Weights of a small GPT-style language model, trained from scratch on English Wikipedia.
Size: 16 layers, MLP 256 SwiGLU, vocabulary 9709.
Architecture: LayerNorm before each block, rotary positions, biases on query, key and value, tied embeddings.
Each number is 128 + 32 x the weight over its row's rms, rounded and kept within 0 to 255. Layers, rows and columns count from 0. Numbers have three digits each. The size before them is the row's rms in percent of the matrix's.

# down: layer 5 MLP down (transposed), 256x96, rms 0.15, rows 148-157, columns 0-95
# gate: layer 5 MLP gate, 256x96, rms 0.16, rows 149-157, columns 0-95
# up: layer 5 MLP up, 256x96, rms 0.153, rows 149-157, columns 0-95
down148 108:076154211112136134079101138146092135086100166090122166118144152144084132110130108109031098169147134115089117128137104076100085162124173161127121106124135125151116141122139114193146102127166100109093133138100176149128180180167165086049067163139155142124172127113102124141141108088125179079
gate149 099:182051106096189118203154103235131128137151124108129140132085129119097132169122162157124136140114090082191092148137125119092030136160133146112099093147161122130136138123095147134117086157121114140157110173119127163116085130092124135077099153142170141083096122173142108088149138185146123087
up149 105:152132178103174106150115090135110143139126113109082091140152101141111050179136137159152141139190106068160155133121149075129121129155160140079142073110115147117108085151166146118079163147183064141134139137147143110133081020115103162071112156081121155089096151089082114117149181128127156120
down149 098:074091160125189115131137150072088144152124108166130168107134079149147160175109124167104148095144157147097122070112119111133174131165177147100095134083145072145083115121165107113135213098101082152164192100160106089148107117124134177081104116140158179135119090082063181137127084147125137118
gate150 097:102109141121108052174156145151113129059116107127146187167105141129203097140165135136083114083116129115093173097139131120120130117099112117112180029109096163158113127101108025134186130152128109144139110163154113115108144072111123079115109129089138152110100127149182140138096069122077129108
up150 109:129140197162121071158136098135147085093151120163203108097050137115114116137135105096106090126063137210150127072116134148089139153087099167130111111117132110058112119140078120110104130144112049084094137145123142093130140129120147119098134111184091156184094146088151167144098082130077115110
down150 097:163180100152128164112109138198167163098123118164140155090095145138138173171125115142113156167144113104148060115112142041091143118156096134099074161080125104146166127162110154173120141129103114208067130062096089111145109155127072137138188140127153144088111092136120135087165140108137082084
gate151 098:133100090105104086200130147131126102148149108128166103135110179150157113097105123155098083158139142139139105168129102208135117064126155076129121169155135124133109092094126123046138125098110148153191149097182099081123092116173137087109156119196109125077170146094087171135143154118127042155
up151 087:040085157114165177101106110119123096127084166186165147157130121091079165145150106186150142180132092132153126111156127138121115148102078199098080126108149141174129096147174157114080096088125093120128067176062171117140107088143116108126133102105140174096125152122119096129182077138154128090
down151 098:106144095132135103097120189101204125134122206225092113131133115122115073132092150088108143114133126172149143077125157157095132125123088171129116110118167127150145163161125119236169150145152163071135132174120101149103101136078095157125109160122084138113130122080093129104134146177175154095
gate152 108:142187092135128193142151150147108102130095136121170192104159097191142112137118118106078104060124184139166102116100122092122064109111114129157114116148171150168156132175145136084046163114110084121074082131132151134151097095152050150136142179109103088183092129101133140129090117166117154145
up152 112:174048134149137140091123089133187136111212167064140073098129100117120108123168187144131150099149131123113104123098108123091161155105134218146100116102090118064134135156101166140062118136138133156156040160119170101100126104160142101107137115165120130122164107139075180110128138105107130147
down152 118:105085149088149189124139110148161169097146103093134113147137118089139117142162148088134151163123175178063034112152108108088099130200171150113113120119134125092127175116121106110088119068153136127132185147169125100108126151184183148131071113141138169141136186118125119154097195074131104080
gate153 084:065162157124137125072120167124075097133169063130127167168060102118119119080121094153096143125218128091090142133182169114123072134114148179144094071174170094141119082109135099164121139105117161132103111131146159100180146126126138126110101152163142099152150118115186144131066139132085183093
up153 087:168189131199116159102123075115101135143129163132082150141143091096083133118134023137153148131160093122100154114124117094070184131143103075150181092067148174084124111133141159149113121133167119117133106162232153129109125166124131145170113109094101142102125137149163078143099124164153113094
down153 091:131093074121116108165094173141147135126132182140156097097177117138150125121136157155087126163062087084119145062063103117093205146141154153179119131100082149094104143091139156081129151062186126127155118180107087116140128101119104169150129131121146107108119120081134146117115148073179136217
gate154 099:144089170141157071145100094119146074166113173110155138106166184156154056153157101127098149170169077140103105172141088143114102221107185140135114068124136163134082133133130161167086140100127119149177144123120088151177150099170121126067147080132131135113151117167177089095144145106107094141
up154 093:136171137152138133079131113090147151146085158084096080126132115098138086116121098125124189103108099166150072059122129081146104102100152089170133204157091089155091182167128089166127137140084130149150136078139112094126113146088195053169071187118126179119109125153121157130164100136124108139
down154 107:147102076167180107120220130111123151136080153156099096141127152108121141189079196109085160133087102115104119162134153160105169168126151080141154175092111146103120126159117123157099143148191125121095228112120086077136120124148156116165183144151089109134124163164134155116107120199110138129
gate155 085:089096127130134165150134102149100120078152105172146089138111200191072095137133192136130117095084176128091137159118135154140083178139100147147149075120155168194128094116155092143138135113123132143094100168132133129094109093191113147114170097141060156142182077127106134088155154103055077135
up155 088:127104110176133134124133140119213142150179158129102142093106110066165122104122116135127110086148127148182130165114175138134069088118077150106175132089118122143119126107113092127140130118125148126054115083150115098132123139073106135123152178236127126066109133111134168183129205124155189086
down155 100:122108117124137147072137149128179121142126097144096088131089227104141202116111104143101168119110124046186145094129181184135101088180180139169121169126166060090128132118118162119129126140140155162165156139139105176115127156085181141160133132164113128113105131114086162144164140129168062144
gate156 097:044170155105096146206168118148124143102101054113143136143070164173124092100149125144157146113131159149152087114133092079117113075136148086164128182159126113156112135118105088074108210118157133114112175139095109131103093148210103170142101094113116116107082123170098117148128085118150159134
up156 113:106063158138106155090171124133123140053072125144092100106092066128114143135126099126192127153148160109092096125116148135095149135146146131151110074097095117121140142133111043094125187116045129140145109164068136099059168092068160139113140133149168166095137177170176109159130130124121122154
down156 108:066115141106149108095136122133159110153129140122149115122109162113157119141169104115136100083164202132163108067080135144104147088106124126107109209086104187123093142091193089142112113115109141124144185148146147135190127145181124180122099130083162118169035135147053083098136136123148094145
gate157 093:144114173082131209082146134105125099139122136145117130141107098185030120130108100114075169104095163127110179114149118125128105138149148164100111164092158128150114165161136116113150146129147099083151126096101136125178098131122198120157116100104125130113196124078209066159166131175179180139
up157 098:145083128108133105101149143086146121157137112094137131107149150172186122122197156085116088121113112138096113138135183151171088110080025181114125091132145136176160153111109148152100143140070059089084125071165072131147162127144032147135130109121140117149130132129105135184106163094156112139
down157 092:102163145108093130136143124127129130081133123172147132146126152167095188175076171185085118136120138127153125076146074064050154135117180092120086129085140181144117148160158142128109135138158163143141119142058159100155068167123207105132079112133111157120147075103108115107187129144110189146